Part of a small language model's weights: 10 layers.
Each number is 128 + 24 x the weight over its row's rms, rounded and kept within 0 to 255. Layers, rows and columns count from 0. The size above them is the row's rms in percent of the matrix's.

# layer 7 attention key, 1024x640, rms 0.0149, rows 607-639, columns 320-383
size [ 99  99 100  99  99 102  97  99  96 103  94 100  99  99  98 102  96  99 102  93  96  98 100  99 102  99  95 101  95  95  99  99  99]
[[110 150 123 117 155 131 175 110 145 163 152 140  96 125 110 109 122 158 144 147 145 160 137 162 124 139 136 109 141 121 117 144 138 123 131 148 115 122 154 175 105  96 166 131 102 102 136 162 122 121 131 123 139 126 141  95 130 161 109 107 126 124 160  75]
 [129 100 128 123 120 175 133 209 155 142 105 161 111 151 135 113 132 136 102 146 131 104 139  72 132 101 129 145  95  93 139 113 139 121 131 132 140 161 153  88 125 117 134 104 133 133 136 164 148 107 137 137 161  74 132 129 155 138 192 155 135  87 105 119]
 [119 132 107 147 139 142  74 147 123 142 130 105  87 137 103 142 145 153 122 121 113 137 127  78  95  97 123 137 120 164 181 137 127  85 134  95 148 121 103 128 120 125  63 140 119 104 127  90 117 149 121 104 174  91 125 144 133 140 179 117 163 117 109 125]
 [127  98 159 129 130 142 108 198 118 122 173 120 126 116 112  85 155 131 139 124 124 117 109 120 141 157 145 139 122 145  97 134 167 104 146 110 148  94 149 133 176 120 158 109 171 148  83 170 119 129 161 143 136 182 139 125 160 160 121 103 122 140 100 119]
 [108 146 155 142  79 153 132 131 169 121 111 121 114 138 162 111 142 115 123  95 125  87 117 123 133  96 177 145 124 127  97 179 158 122 108 108  91 145 141 104 155 166 109 114 134 157 122 138 126 165 105 145 134 162 140 110 132 121 106 105 132 114 160 145]
 [ 98 158 119  97 111 112 102 127  95 153 111  77 135  90 122 138 169 111  93 114 148 143 140 139 122 113 132 125 139 121 137 139 122 132 104  86 152 163 101 149 158 110 171 120 142 149 154 120 137 148 155  93  96 103 156 156 134 134 122 109 122 116  99 104]
 [128 144 142 160 108 140 151 104 138  81 113 141 115 124 123 114 131 132  93 123 103 138  53 136 155 158 123 167 106 109 132 123 125 128 116 112 118 165 162 141 144 157 167 132 115 129 134 123  80 156 154 118 144 147 149 164 140 152  83 111 139  91 114 113]
 [133 104  96 132 100 113 156 149 152 111 107 133 116 103 109 112  89 103 105  91 158 125 126  95 133 110 101  78 142 156 126  81 150  91 101 127 152 169  94 179 137 164 139 114 128 128 112 137 146 128 139 148 125 131 150 155 139 135 115 137 126 139 122 166]
 [102 143 100 153 116 154 116 136 163 154 144 104 106 107 138  90 113 107 140 132 131 116 172 155  91 136 145 133 142 161 124 132 128 155 159 157  97 143 125 114 114 136  95 125 141 161 111 119 139 137 112 117 113 161  86 128 117  86 117 148 112 162 131 111]
 [100 163 174 156 125 122 132 148 100  77 137 116 116 147 141  74 151 171 137 141 119 105 130 142 158 190 120 108 149 116 122 154 181 129 136 123 129 131 134 123 105 127 125 112 109 124 112 126 123 119  90 134 171 144 116 105 123 132 121 137 155 113 122 174]
 [142  80 123 135 161 130 163 179  89 140 130 144 144  94 154  96 118 150 131 101 121 117 132 129 119 125 126 140 155 157 134 159 112 125 118 154 170 127 116  86 132 115 117 169  57  93 111 161 154 135 135 117 119 155 148 122 137 166 172 123 115 162 126 105]
 [117 163  83 117 135 157 121 181 123  86 116 176 114 137 167 150 122  89 105 134 109 171 121 125 114 107 100 147 114  91 169 101 146 134 137  92 120 139 130 103 117 158 145 103 132 107 108 128 113 118 122 162 160  99 137  94 116 149 122 150 144 101 112 134]
 [130 115 116 121 136  99 161 118 152 126 143 138 117 141 149 120 101 119  91 147 123 149 114 161 143 170 108  86 113 142 101 115 140 102 129  94 129 140 109 104 104 150 140 137  84  97 149 150 163 103  71 134 152 112 147 138  99 111 127 170 162 184 113 165]
 [120 118 157 114 138  75  85 110  87 114 168 108 154 118 156  91 111 124  88 127 120 139 121 139 121 137 151 106 133 147 114 154 170 112 100 150 164 102 146 101 118 157  82 144 147 178 133 100 127 112 156 130 157 129 120 111 153 134 126  92 107 141 121 143]
 [147 142 126 155 103 132 118 151  99 167 132  81  85 169 117  98  93 102  90 124 125 118 150 136  94 143 164 127 146  99 169 136 119 119 139 118 163 118 150 115 195 131 155 133 109 160 154 157 177  98 136 136 124 159 127 146 148 105 116 117 179 117 148 142]
 [129 109  97 179 121 127 161 133 139 102 109 155  91 140 146 141 146 153 130 107 138 125 134 117 119  82 180 176 132 130 129 134 128 105  85 174 117 143 105 129 107 167 145 136 116 117 156 123 140 122 146  99 131 153 101 141 133 107 168 133 130 101 118 115]
 [164 148 157 113 125 120  81 119 146 161 154 121 166 171 121  83 142  92 106  91 148 119 155 127 110 165 136 104 157 131 113 127  92 105 126 104 106 116 123 155 155 131 156 146 162 151 112 104 121 167 111 119 125  94 182 132 128 113 100 170 130 118 126 136]
 [128 122  91 144 143 173 133  94 148 169 129 100 101 132  52 178 166 148 153 141 111 117 144 135 101 134 128 117 109 141 125 114 118 141 127 150  94 145 104 113 133 102 125 132 148 121 158 120 111 154 131 110 126 128 159 140 112  84 125 108 145 133 133 116]
 [ 82 108 140 142 105 164 109 112 172 166 101 159 149 134 173 136 118 130  84 131 134 171 156 134 173  71 118 159 105 152 138  95 142 131 160 117 131 139 136 108  89 173 136 105  92 136 157 115 106 118 118 145 138 101 111 139 119 110 129  97 153 114 124 133]
 [145 113 110 150 127 111 198 143 115 117 120 151 129 168 106 144 122 118  47 107 127 137 150 129  80 153 100 115 108 143 147 111 148 112 128 110 145 143 156 125 147 143 123 157 122 112 129 154 113 163 100 112 131 188 123 141 111 165 136 107 103 129 110 132]
 [131 138  74 170 129 104  78 166 137  79  99 159 123 125 105 125 114  99 159 118 131 128 140 107 140 120 118 139 164 152 147 159 142 158  84  88 113 168  99 148  92 145 145 118  99 118 156 163 115 108 102 101 142 112 147 150 165 101 104 126  98 128 134 151]
 [ 90 151 111 121 156 130 203 143 106 148 111 153 125 125 126  99 101 133 130 142 160 132 115 127 160 157 139  87 120 114 127 120 195 100 117 148 156 129 105 169 113 140 171  74 107 118 168 163 123 114 123 153 116 163 106 134 117 120 116 100 136 149 138 119]
 [111 173 116 146 104  93 102 170  85 140 143 105 161  99 165 138 141 106  97 110 127 122 125 143 122 106 143 110  97 115 130 170 120 114 110 129 138 115 110 108 152  92 161 112 150 137 152 112 138  76 137 181  82 105 131 124  95 121 141 111 158 128  93 193]
 [122 110 115 125 118 121 159 129 148 153 106 152 158 132 110 112 140 124 119 146  84 115 205 133 122 131 141 113 135 144 120  98 167 164  95 107 160 102 114 186 135 119 115 123 152 142 126 158 195 120 136 166 110 129  99 141 159 134 117 134 120 126 147 102]
 [163 142 114 146 146  79 171 159 155 121 137 121 101 130 111 106 158 112 188 138 110 113 142 100 128 134 136 165 170 118  95 136 146 119 108  94 109 140 134 133 113  88 167  89 125 138 100 109 167 125 152 168  99 100 122 157 121 126  93 122 138 137 129  89]
 [118 178 162 114 133 122 148 154 132 168  80 163 141 161 113 112 103 108 161 138 157  94 155 131  98 112 181 126 100  68 135 153 114 111 108  72 142 105 120 158  90 138 133 187 135 139 135 165 156 154 130 146 127 136 102  91 147 114 156 130 132 130 108 116]
 [145 146 157 152 139  97  95 104  86 128 103  82 134 134  62 127 133 119 149 143 133 111 111 117 128 112 123 142 147 108  95 117 126  97 124 108 130 116 144 158 103  96 104 140 140 114  98 161 129 120 111 114 104 101  97 130 129  66 157 112 111 139 120 101]
 [116 133 134 129  96  90 113  74 120 160 176 132 126 112 101 112 153 110 130 129 105 119 126  96 122 143 134 114 151 120 110 140 136 126 122 119 145 117 205 127 119 115 144 100 130  91  62  89  72 134 155 116 125  93 133 137 133 103 139 128 141 167 112 148]
 [119 111 138 143 133 134 125  77 143 148 128 165 112 135 140 140 110 105 143 143 141 137 116 146 144 126 118 154 131 118 185 104 114 127 129 171 153 119 139 147 127 129 118 126 157 148 105 104 116 152 128 153 112 117 139 119 123  94 102 149  96 147 110  88]
 [135 113  80 100 123 144 188 136 121 132 131 132 113 119 139 144 108 144 109 173 158 101 132 143 105 131 136 140 128 154 128 101 172 106 159 131 154 123 153  85 172 102 113 118 112 126  82 128 162 140  85 135  97 111 127 122 139 120 108  83 155 147 137 133]
 [118 120 100  63 117 126  64 140 152 127 145  93 113 127  83  92 114  79 137  99 169 142 140 119 119 125 140 162 137 151 143 147 115 153 103 138 113 119 143 127 141  95 119 111 152 112 131 133 142 132 108 121 112 110 108 100 125 113  95 140 151  96 144 106]
 [104 136 134 159 186  86 146 136 135 110 152 150 130 188 139 104 138 111 112  93 132 155 150 139 122 162 141 115 144 113 104 146 132 114 134 154 131 129 114 156 139  93 100 119 103  97 143 157 124 123 130 110 134 130 121 137  99 103 167 120 141 116 124 142]
 [138 134 143 136 134 106  89 164  96 128 149 109 131 132 101 119 140 111 143 127 151 134 135  91 100 144 149 142 104 101 124 108 156  99  89 138 128 108 118 156 122 141 130 129 143 133  96 133 166 136 103 106 119 125 131 135 176 124 144  93 132  53 142 116]]
# layer 7 attention query, 1024x640, rms 0.0152, rows 608-639, columns 320-383
size [ 94  97  93  96  99  96  96  96  98  94  95  93  97  95 100  99  99 100  91  92  99 103  96 100  97  94  96  94  95  95  96  97]
[[156 158 107 139 168 130 103 114 146  88  70 180 104 142 164 119 145 172 107 131 144 154 116 109 123 156 159 147 127 136  91  99 101 130 121 162  91  95 130 120 115 135 105 135 141 134 133 123 153 139 144 130 123 121 155 106 147 114 133 108 125 119  72  65]
 [123 129 157 108 160 165 192 137 136 134 148 109 146 120 188 127 132 115 138 173 134 104 127 106 125  88 100 136 119 131 176 110 141 123 141 126 181 131  98 108 111 142 132 118  88 109 119 141 158 133 143 138  96 105 135  96 122 103 149 128 132 116  96 118]
 [ 90 187 111 145 160 136 134 141 148 158 124  95 125 110 146 124 175  94 137 137 107 125 111 108 123 141 108 180 136 108 153 115 155 125 110 135 178 145 113 119 126  86 123 128 138 113 148  99 102  77 157 102 113 108 151 120 112 140 132 141 117 150 118 139]
 [125 147 129 151 148 112 128  93 104 136 154  95 121 126 122 134 108 171 111 107 175 132 131 110 139 160 140 122 118 141 145 129 132 109 116 125 146 111 146 153 172 140 106 121 146 126 128 154  94 133 107 148 161 111 112 150 135 137 143 166 140 163 168 109]
 [118 136 128  68 129 105 149 157  75 138 149 132 103 164 130 127 113 136 122 115 141 142 167 115 139 123 118 136 140 123 141  86 154 130 147 141 113  79 104 134 129  95 164 141 121 120 156 164 118 135 193 148 143 110 134 151 169 130 126 128 158 106 146  93]
 [149 101 150 116 147 130  89 109 102  94 153 143 152 106 121 194 116 136  97  92 101 141 106 127 136 158 108 151 167 135 125 117 114  96 120 105 127 134 177 103 155 117 119 123 133 105  85 115  95 142 154 134 148 162 125 141 117 127 135  87  88 130 106 131]
 [166 130 148 187 120 145 112  96 173 101 136 153  87 135 114 147 109 118 168 139 131 142 119 120  85 104 121 150  79 145 147 107 125 144 122 147 168 100 152 179 168 146  68  70 148 101 171 117 123 109 166 148 125 138 100 127 107 102  91 121 125  99 130 117]
 [172 145 147 174 141 122 107  96 119 120 142 116 135 136 109 136 120  97 126 120 176 126 137 130  79 160 136 110 162 167 111 141 128 144 144 133 113  97 105 135 130 141 125 134 164 131  94 146 148 132 122 166 126 116 155 134 110 109 146 108 114 148 129  92]
 [ 98 148 143 155 143 133 141  87  99 117 120 123 143  95 143 128 106 146 135 149 145  92 111 111 160 145 119 121  99 151 152 154 182 103 134  90 103 136  93 195 180 160 132 154 117 117 121 105 110 135 127 128 145 158 101 131  95 116 130 106 102 132 138 160]
 [ 98 122 171 161 129 131 113  89 195 138 117 122 143 130 105 144 117 134 126 101 107 127 124  80 111  98 124 154  99 138 149 149 133 118 105 173 179  88  93 110 124  97 127 136 110 134 100  81 139  99 155 106 132 121 179 106 147 116 114 113 128 105 134 114]
 [132  75 124  89 136 138 134 165 110 133 119 149 116 141 152 125 133 139 125 149 150 118 142 193 129 150 142 124 128  93 137 124 122  72 149 123 122 137 173 123 145 142  98 105  66 122 173 171  93 132 124 140 106 121 142 110  95 117 130 149  80  96 100 106]
 [120 101 145 143 130 101 132 150 140 146 110 142 127 144  87 113 118 130 160 111 145 112 122 157  86  81 110 103 131 140 101 143 150 122 162 147 139  86 137 144 115 153 113 170 125 135 148 106 152 150 110 157 118 129  94 115 129 131 113 166 142 108 131 148]
 [115 151 151 136  93 136 107 119 155  98 124 120 148 146 153 140 150 128 149  98 159 144 152  98 122 149 122 126 100 126 148 111 180 124 131 114 175 125 177 109 125 156 136  92 129  99 140 101 127 153 179 176 104 138 150 103 149 138 120 107 177 124 171  84]
 [ 89 123  62 111 105 116 130 148 143 125 139 136 143 112  89 128 157 119  99 126  78  93 108 129 144 112 164 140 174 164 114 139 133  93 116 120 145 111 116 154 153 156 160 136  89 120 132 141 170  91 129 139 103  99 126 117 138  69 118  90 128 146 111 123]
 [148 115 120 134 116 140 134  90 136 123 109 131 165 102 112  83 158  71 159 135 129 130 138 109 163 134 129 141 169 135 128 160 114 148  89 158 117 128 168  98 120 129 104 126 135 129 160 146  85 104  87 116 158 127 153  87 116 149 136 109 145 113 186 141]
 [151 111 117 147 130 135 157 157 115 163 118 132 153 142  98 156 149 108 126 141 109 123 139 107 121 165 127 121 155 139 127 145 161 110 133 135  89  94 113 135 152 153 140 114 136 159 125 154 119 179 125 129 120 143 184 137 146 137 139 119 155 116 118 156]
 [138 134 134 138 116 109 137 111 147 104 122 114 161  91 104 127 137 126 140 167 129 176 127 146 115 133 105 131 114 144 127  88 137 138 110 119 121 139  67 127 141 135  69 159 159 111 153 155 131  77 103 131 116 107  99 139 163 149 137  95 149 135 133 124]
 [170 182 156 166 140 120  91 102 153 168 169 132 155  96 107  95  92 107 155 105 120 195 141 106 139 124 174 142 101 165 138 152 147 159 127 118 127 163 145 112 128 131  86 137 115 116 164 112 128 132  94 119 134 138 116 153 100 113 150 140 151 124 122 124]
 [108 125 110 132  91 106 103 112 141 143 136 134 101 128 112 174 114 117 124  86 147 132 109 157  99 172 106 112 131 147 137 166 109 133 121 117 159 151 129 112 138  92  97 138 206  95 136 158 124 133  98 135 140 107 124 177 151 159 124  88 154 149 138 132]
 [133  94 126 130 167 123 168 144 152 145 145 135 154 117 146 134  85 161 156 110 142 133 116 109 182 131  96 169  79  95 157  89 123  83 139 145 102  93 160 131 120 139 151 112 120 141 127 148  72 101  92 110 117  69 156  97  90 119 123 133 107 162 122 121]
 [100 141 164  93 150 137 111 137 107 158  81 121 105 109 144 112 176 194 123 153 107 126 105 128 102 140 112  91 162 138 166 164 151 156 144 130 113 163 167 122 129 163 119  96 120 161 120 165 115 136 114 122 167 131  78 174 101 146 159 142 129 152 135 144]
 [122 131 132 141 127 136 156 127 104 153 114 118 155 119 148 112 126 125 140 115 156  92 114 131 143 136 153 142 149 131 138 108 138  77 135 113 132 101 139 163 151 156 110 116 106 104 134 122 150  91 150 136 131 125 134 160 138 166 130 139 127 141 167 118]
 [101 124 149 122 130 140 159  85 140 129 117 149 124 123 100 152 107 135 140 132 129 118 149 173 160 153 143 145 130 123 119 142 166 142 140 156 103  67 110 114 124 120 170 140  90 113 160 116 138  88 130 129 160 122  96 133 109 142 157 159 116  90  99 138]
 [162 161 156 107 138 128 168 108 138 112 100 131 126 105 122 188 135 141 142 119 107 137 104 129 137 134 115 131 121 103 136 123 148 104 158 135 117 138 133 150 136 117 108 114 142 101 111 142 127 127 158 122 156 155 121 160 107 139 128 136 127 125 122 140]
 [146 131 141 162 193 109 135 136 142 133 142 135 120 110 124  99 168 163 140  94 116 135 150  67 181 144 165 176  53 148 123 161 141 146 146 107 150 133 153 114 119 115 110 151 114  90 144  95 141 101  98 139 146 100 109 118 125 150 162 154 109 117 168 137]
 [127 123 121 134 129 130 161  92 148 153 104 116 116 169 162  92 130 160 140 142 142 144  75 137  91 120 161 118 108 113 107 133 115 144 139 132 140 103  99 108 145 102 126 154  93 119 148 132 139 131 102 108 116 118 135 102 108 158 121 125 141 133 135 102]
 [143 122 112 135 104 100 131 148 126 124 152 162 165 121 159  93 120 145 114 106 128 146 103 123 159 140 105 130 134 161 153 146 152 126 127 162 118 141 125 151 129 115 125 153  91 143 108 138 159 107 121 130 137 149 126 140  94  92 150 134  98 124 118 118]
 [111 105 140 162 100 161 135 159 119 118 126 144 140  68 120 137 137 128 128 108 127 140 148 114 112 145  88 114 116 114 126 112 123 114 133 123 106 141 122 109  92  94 135 165 148 145 145  78 110 146 126 120 140 153 143 122  95 131 112 100 133 142 140 119]
 [ 86 127  95 138 143 112 118 140 144 134 146 110 122 116 120 155 129 122  65 159 169 136 110 141 122 148 129  89 157 105 118 107 132 132 121 101 144 135 144 146 138 159 128 169 115 130 135  96 140 124 145 111 108 123 127 129 135 155 138 147 119 126 149 102]
 [141 123 119 116 126 155 154 125 134 136 103 115 140 130 122  99 114 162 114 149 148 120 110 163  97 152 167  88 141 142 146 160 103 114 134 116 144 129 120 118 163 111  88 110 158 137  59 120 120 145 130  88 129 147 125 123 122 107  97  97 126 114  93 115]
 [138 133 125 128 123 109  86 143 137 139 120 117 111 105 128 138 106 159 181 103  99 100 111 129 134 132 130 146  80 137 123 151 115 159 186 108 155 141 115 184 115 140 177 128 106 122  84 129 129 143 124 110 135 109 152 121  93 144 118 138 103 101 117 121]
 [154 125 123 113 110 138 118 127 145 108 150 151 129 115  96 105 145 134 160 134  80 119 134 135 143  86 120  88 142 152 118 107 139 109 124 151 134 108 124 159 128 124 133 151 151 130 102 126 120 169 175 133 107 136 156 132 111  94 119 105 172 121  90 129]]
# layer 7 attention value, 1024x640, rms 0.0169, rows 512-531, columns 320-383
size [114 115 116 118 118 118 115 115 114 116 118 119 119 120 117 118 119 122 112 115]
[[136 138 138 142 107 169 125 135 111 151 157 122 126 143 153 124 116 156 135 114  87 119 136 147 156 112 112 148 152 125 121 138 140 153 159 110 113 182 161 136  95  95 119 118 150 134  94 127  75 132 124 109 141 119 140  80 163 161 114 120 127 122  90 116]
 [109 152 154 179  91 151 153 150 134 149 144  83 121  97 100  91 118 111 154  74 114 121 144 143  97 137 118 154 105  51  92 177 136 125 121 102 140 129 164 121 152 133 112 151 161 136  90 149 126 145 114 167 113 129 162  77 162 122 157 140 100 130  75  95]
 [156 153 131  74 133 113 132 116 106 136  94 114 111 202 153 133  75 156 118  96 125 138 107  97 135 122 148 183 100 141 115 136 132 122 120 132 121 107 141 143 121 111 103 125 120 116 162 137  95 167 109 130  94 111 100 156  97 127 111  99 122 140 116 126]
 [135 145 120  91 137 143 150 125  99 125 105 124 156 163 157 142 145 128 150  92 107 153 167 105 133 114 132 162 163 151 182 143  73 121 131 174 142 129 182 122 109 117 176 109  91 122 138 154 128 108 133 109 154 150 114 102  92 135 121 125  91 112 108  92]
 [114 127  85 103 143 144 127 133 141 107 126 139 142 132 106 159 126 100 122 107 147 122 117 161 164 147 158 150 132 124 102 138 167 124 145 128 157 131  94 137 104 115 138 178 154 110 125 129 122 120 120 126 145 135 155 154 102 150 138 123 145 129 123 114]
 [115 152 108 173 118 149 163 143 128  94 138 135 165 114  82 127 115 125 124 139 135  62 122 126 118 122 124 104 149 133 156 109 144 117 172 127 114  90 113 140 164 132 113 109 133 109 123 134 102 169 125 114  98 113 123 139 148 124 130 153 129 165  89 176]
 [140 116 116 110 133 119 145 110 133 146 137 148  93 136 128 138 161 139 131 132 135 151 153 149 143 127 162 117 130 121 117 136 163 124  87 158 136 113  89 123 110 127  71 107 127  81 145  89 112 112 118 142 146  60 170  85 110 111 133 156 117 164 180 114]
 [109 113 112 115  87 109 168 117 142 154  94  94 105 131 113 149  80 108 113 133 105 131 136 165 192 105 146 118  94  97 113 121 161 129 120 146 129 118 141  88 143 140 156 123 140  88 156 113 136 147 132 156 125 141 118 159 144 159 139 155 160 183 161 177]
 [ 92  77 109 169 160 119  66 128 101 154 136 168 100 123 147 132 167  99 161 111 142 123 102 104 166 117  83 110 147  97 140 135 127 145 155 128 118 161 144 108 149 148 118 127  90 128 141 138 119 132  99 118 147 160 117 164  92 174 120 114 132 101 145 125]
 [127 100  98 110  76 147 132  96 109 146 156 107 126 131 115 134 130 150 144 125 113 112 119 117 126 100 112 170 109 102 110 110  92 120 160 119 123 139 129 124 136 120  97 122 103  97 140 110 145 125 162 123 108 130 132 138  87 115 127 130 134 124 161 116]
 [122 127 180 111 122 106 141 119 140 134 126 137 165 136 127  96 109 133 162  80 108 145 133 125 171 162 154 134  78  70 104 134 142  76 128  98 130 134 147 113  84 100 119 156 164  82 105 120 123 131 143  87 111 139 167 121 129 127 131  80 134 130 120  89]
 [115 126 133  93 140 152 115 151 144 117 107 106 104  95 110  72 138 128 150 110 110 103 109 146 149  72 118 101 149 140 119 123 120  95 130 119 121 137 169 135 145 123 147 114 160 157 127 113 128 121 143 172 150 144 160  77 136 122 107 154 110 162 133 151]
 [117 120 137 128 122 129 126 134 100 138 115 143 123 104 136  79 188  94  67 134 135 176 166 165 122  99  77 153 134 121 161 112 112 143 164 130 196  98 129 144 155 155 143 138 161  84 111 124 117 182 139 133 116 120 115 112 155 135 142 114  91 132  98 101]
 [124 129 162 166 138 135 140 124 102 122 106 153 111 143 150 135 160 138 137 156 147 136 119 172 113  92 124 116 141 114 141 141 180  99 121 101  93 130 152 123 107 130 104 139 147 183  95 152 126 151 115 127 124  89 170 112 152 124 161 126 160 108 141 128]
 [111 197  97 131 109  98 120 137 134 142 151 139 121 126 172 119 111 135 149 146 155  88  96 118 116 121 141 124 123 131 150 114 166 131 120 126 136 149 112 120 119 115 122 145 207  84 165 158 135 164 141 141 125 133 101  95  79 167 133 148 146 121 146 136]
 [145 130 142 134  49 118 154 137 122 124  99 133 110 149  83 158  77 149 130 111 150  74 115 102 125 101 130  93  83 129 139 116 127 149 103 125 104 116 137 125 114 160 175 111 174 134 129 138 137 129  89 124 163 168 127 136 129 139 179 111 153 158 161 121]
 [115 111 150 179 134 178 108 108 133 110  76 137  95 113 185 124 143 161 150 155  97  78 129 129 142 107 136 125 140  92 135 111 158 148 121  95 158 112  98 130 110 105 115 127 151 153  81 137  78 141 138 122 121 159 131 129 151 160 111 117 131  87 135 141]
 [150 150 117 139 135 105 122 155 193 127 138  88 124 147 126 115  91 157 167 116 123 128 104 146  96  89 130 112 112  79 120 107 115 150 139 135  92 129 118 157 118 150 120 131 132 152 133 137 104 157  96 150 128 166 121 143 175 112 136 138 126 121 149  93]
 [ 84  73 116 105 107 146 112 146 103 117 214  88 122 141 153 139 156 116 140  99  91 135 154 127 140 148 126 154 125 128 138 112 176 106 138 152 129 153 104 125  93 113 130 119 110 104 114 155 109 130 151 141 104 150 161 129 112  88 115 132 110  85 124 104]
 [129 172  97 139 114 151 117 155 113 109 116  98  84 118 126 107 158 139 104 119 116 119 144 152 150 102 132 130 154 128 156 135 129 106 149 122 102 134  97 124 129 108  81 124 118 102 189  90 129 105 119 123 148 158 106  40 109 122 141 112 134 143 155 130]]
# layer 7 attention output (transposed), 1024x640, rms 0.0268, rows 512-531, columns 320-383
size [117 119 120 119 119 116 123 117 115 123 123 121 123 123 120 120 124 123 113 119]
[[162 111 111 114 142 169 145 106 106 131 140 108  93 130 126 142 161 161 103  93 106 104 119 129 146  77 103  92 142 109 146 124 140 110 107 112  90 155 173 103 158 112 155 130 144 108 144 115  91 125 150  79 113 152 171  98 116 147  94 135 105 151 120 125]
 [126 120 145 156  87 100 110 149 174 130 118 101 124  92 121 114 137 121 156 125  59  98 116 122  80 151 120 101 104 114 104 154 196 138 139 110 122 117 131 124 149 135 156  85 151 114 118 173 139 122 126 153 137 165 143 138 140 139 149 138 133 152 114  65]
 [104 134 134 126 145 120 107 146 153 154 141 103  99 161 139 128 130 131 160 156 150 136 133 137 128 144 112 166 147 157 155 123 151 132 108 141 118 100 121 122 112 144 134 130  85 128 136 121 132 160 111 105 139 138 186 114 105 136 133 137 128 145 116 132]
 [207 126 123 118 110 132 136 112 160 104 146 129 140 134 123 159 153 188 136 136 138 130 133 129 111  55  87 124 124 109 123 119 122 118 107 169 138  99 128 136 150 148 137 143 132  91 141 123 107 122 130 127  98 149 119  99 129 143 125 118  89  87 111  92]
 [106 107  68 134 134 125 139 136  95 133 104 134 118 135  71 135 157 104 149 136  91 117 141 177 134 135 156 131 141 157  83 127 182 159 117 115 142  98  90 133 119  85 136 125 170 145 107 122 132 136 132 133 108 106 169 161 146 134 139 124 140 166  99 113]
 [136 135 120 112 113 144 121 164 145 141 125  61 107 161 133 146 106 121 109 142 114 107 121 121 133 112 138 110 127  92 140 123  95 149 147 138  93 134 108 150 141  94 134 120 149  90 128 121 109 142 131  83 136 128 141 128 112 111 139 116 134 150 122 135]
 [130 107 100 121 132 115 139 150 108 118 140 164 145 147 101 123 164 187 138 161 152 173 116 133 113 118 112 135 145 134 106 130 111 141 137 104 123  85 129 114 153  98 115 114 144 144 125 138 120 180 119 155 119  95 164 178 136  78 130 153 144 186 122 138]
 [116 144 146  76 118 106 140 100 111 110 139 108 124 113 146 113  94  91 111 101 133 133 115 112 124 166 122 142 140 111 103 117 203 107 106 154 119 101 123  71 132 116 160 138 138 169 154  89 136 172  97 135 129 135 118 137 159 133 105 128 142 197 132 133]
 [150 117 114 143 134 119 100  98 144 148  86 159 150  88 104 122 160 125 120 131 121 154 107 136 146 125 157  94 135 139 161 152 106  96 122 116 129 167 158 107 131 151 140 123 103 123 161 142 123 150 135 147 105  96 110 170 158 154 130 121 108 141 117 153]
 [114 100  91 142 143 139 167 179 138 168  89 117  94 121 148  90 176 152 168 109 161 134 153 167  96 162  87 146 108 139 116 118  83 113 131 114  95 112 118 142 106 114 104 119 133 100 142 135 118 144 126  85 168 104 130 156 153  89  96 159 128 131 113 122]
 [129 111 154 113  69 115 129  97 107 127 147 126 127 140 142  74 140 134 187  96  99 129 107 178 123 168 139 101 123  88 122  90 154  75 126 146 131 154 126 125 115 133 144 182 149 134  92  91 165 156  68 133 153 121 169 109 171 140 164  99 136 152  76 130]
 [116 114 129 139 139  88 133 130 128 139 112 131 121 122 117 102 151 162 132  81 108 102 108 121 115 102 115  95 119 124 130 121 146 106 166 109  99 170 172 129 113 119 124 160 144 133 157 131 112  98 150 167 101 125 123 133 183 150 107 138  59 124 165 184]
 [129  77 146 120 117 146  91 117 103 127 135 137 126  94  89 114 170 125 105 116 116 109 157 144  84  55  86 167  95 102 122 131 112 160 179 166 116 138 154 143 108 112  89  84 162  56 147 157  96 168 151 136 116  97 108 172 135 148 176 114 127 150  83 113]
 [ 81 109 154 139 117 138 104 108  99 124 126 175 130 105 153  98 100 156 178 129  84 111 126 137  91 108 154 108 133 110 161 120 121 118 131 103 131 182 162  87 111  99 113 129 167 121 128 149 121 117 171 121 122  80 122 138  99 154  99 146 179 133 126 116]
 [145 174 130 109 115 124 109 127 126  94 175 140 135 129 180  96 125 142 116  98 140 108 140 107 110 109 134 119 146 123 116 118 122 105 140 144 109 160 148 101 143 113 110 126 160  94 157 164 133 116 129 145 160 144 141 135 135 134 162 134 147  98 146 129]
 [115 131  76 139 114 120 133 143 135 140  74 151 125 136 122 127 101 117 129 104 166 110 140 100 109 126 139 165  68 149 127 110 173 112 149 138 102 114 102 107 135 142 158 134 145 113 126 112  96 113 128 102 147 129 161 120 132 121 179 110 118 157 122 165]
 [151 162 164 119 105 144 129 131 140 138 140 140 143 112 127  90 130 110 157 167  97  92  80 127 140 119  90 148 159 146 193 145 128 115 145 159 131 116 114 109 121  86  91 107 173 142  65 133 113 147 108  99 107 145 117 103  89 152 113 144 125 104 130 117]
 [162 179 158 123  92 130 135 118 162 129 111 140 111 144 137 116  91 136 116 172 130 119 117 146  93 114 166 121 134 119 133 163 116 148 164 119 109 127 112  89 142 129  95 141 123 151 160 164 145  85 140 133 117 112 117  97 137 146  95 113 120 100 136 102]
 [145 127 142 159  99 149 115 139 108 138 131 129 121 121 144 139 156 141 186 148 101 141 114  90 166  96 102  77 167 128 139 137 134 116 179 115 119 136 148  81 142 139 137 142 108 146 156 122 120 121 195 155 146 171 139 117 122 117 123 106 131  80 101  97]
 [112 169 110 148 126 169 141 152 117  76 111 119 106 137 122 148 143  63 117  89 138  92 148 129  92 122  91 147 116 177 155  87 142 109 131 131  97 124 117 106 103 110  96 141 177 142 183 104 132  85 146 115 117 181 118  94 154 120 110 125 139  85 186 148]]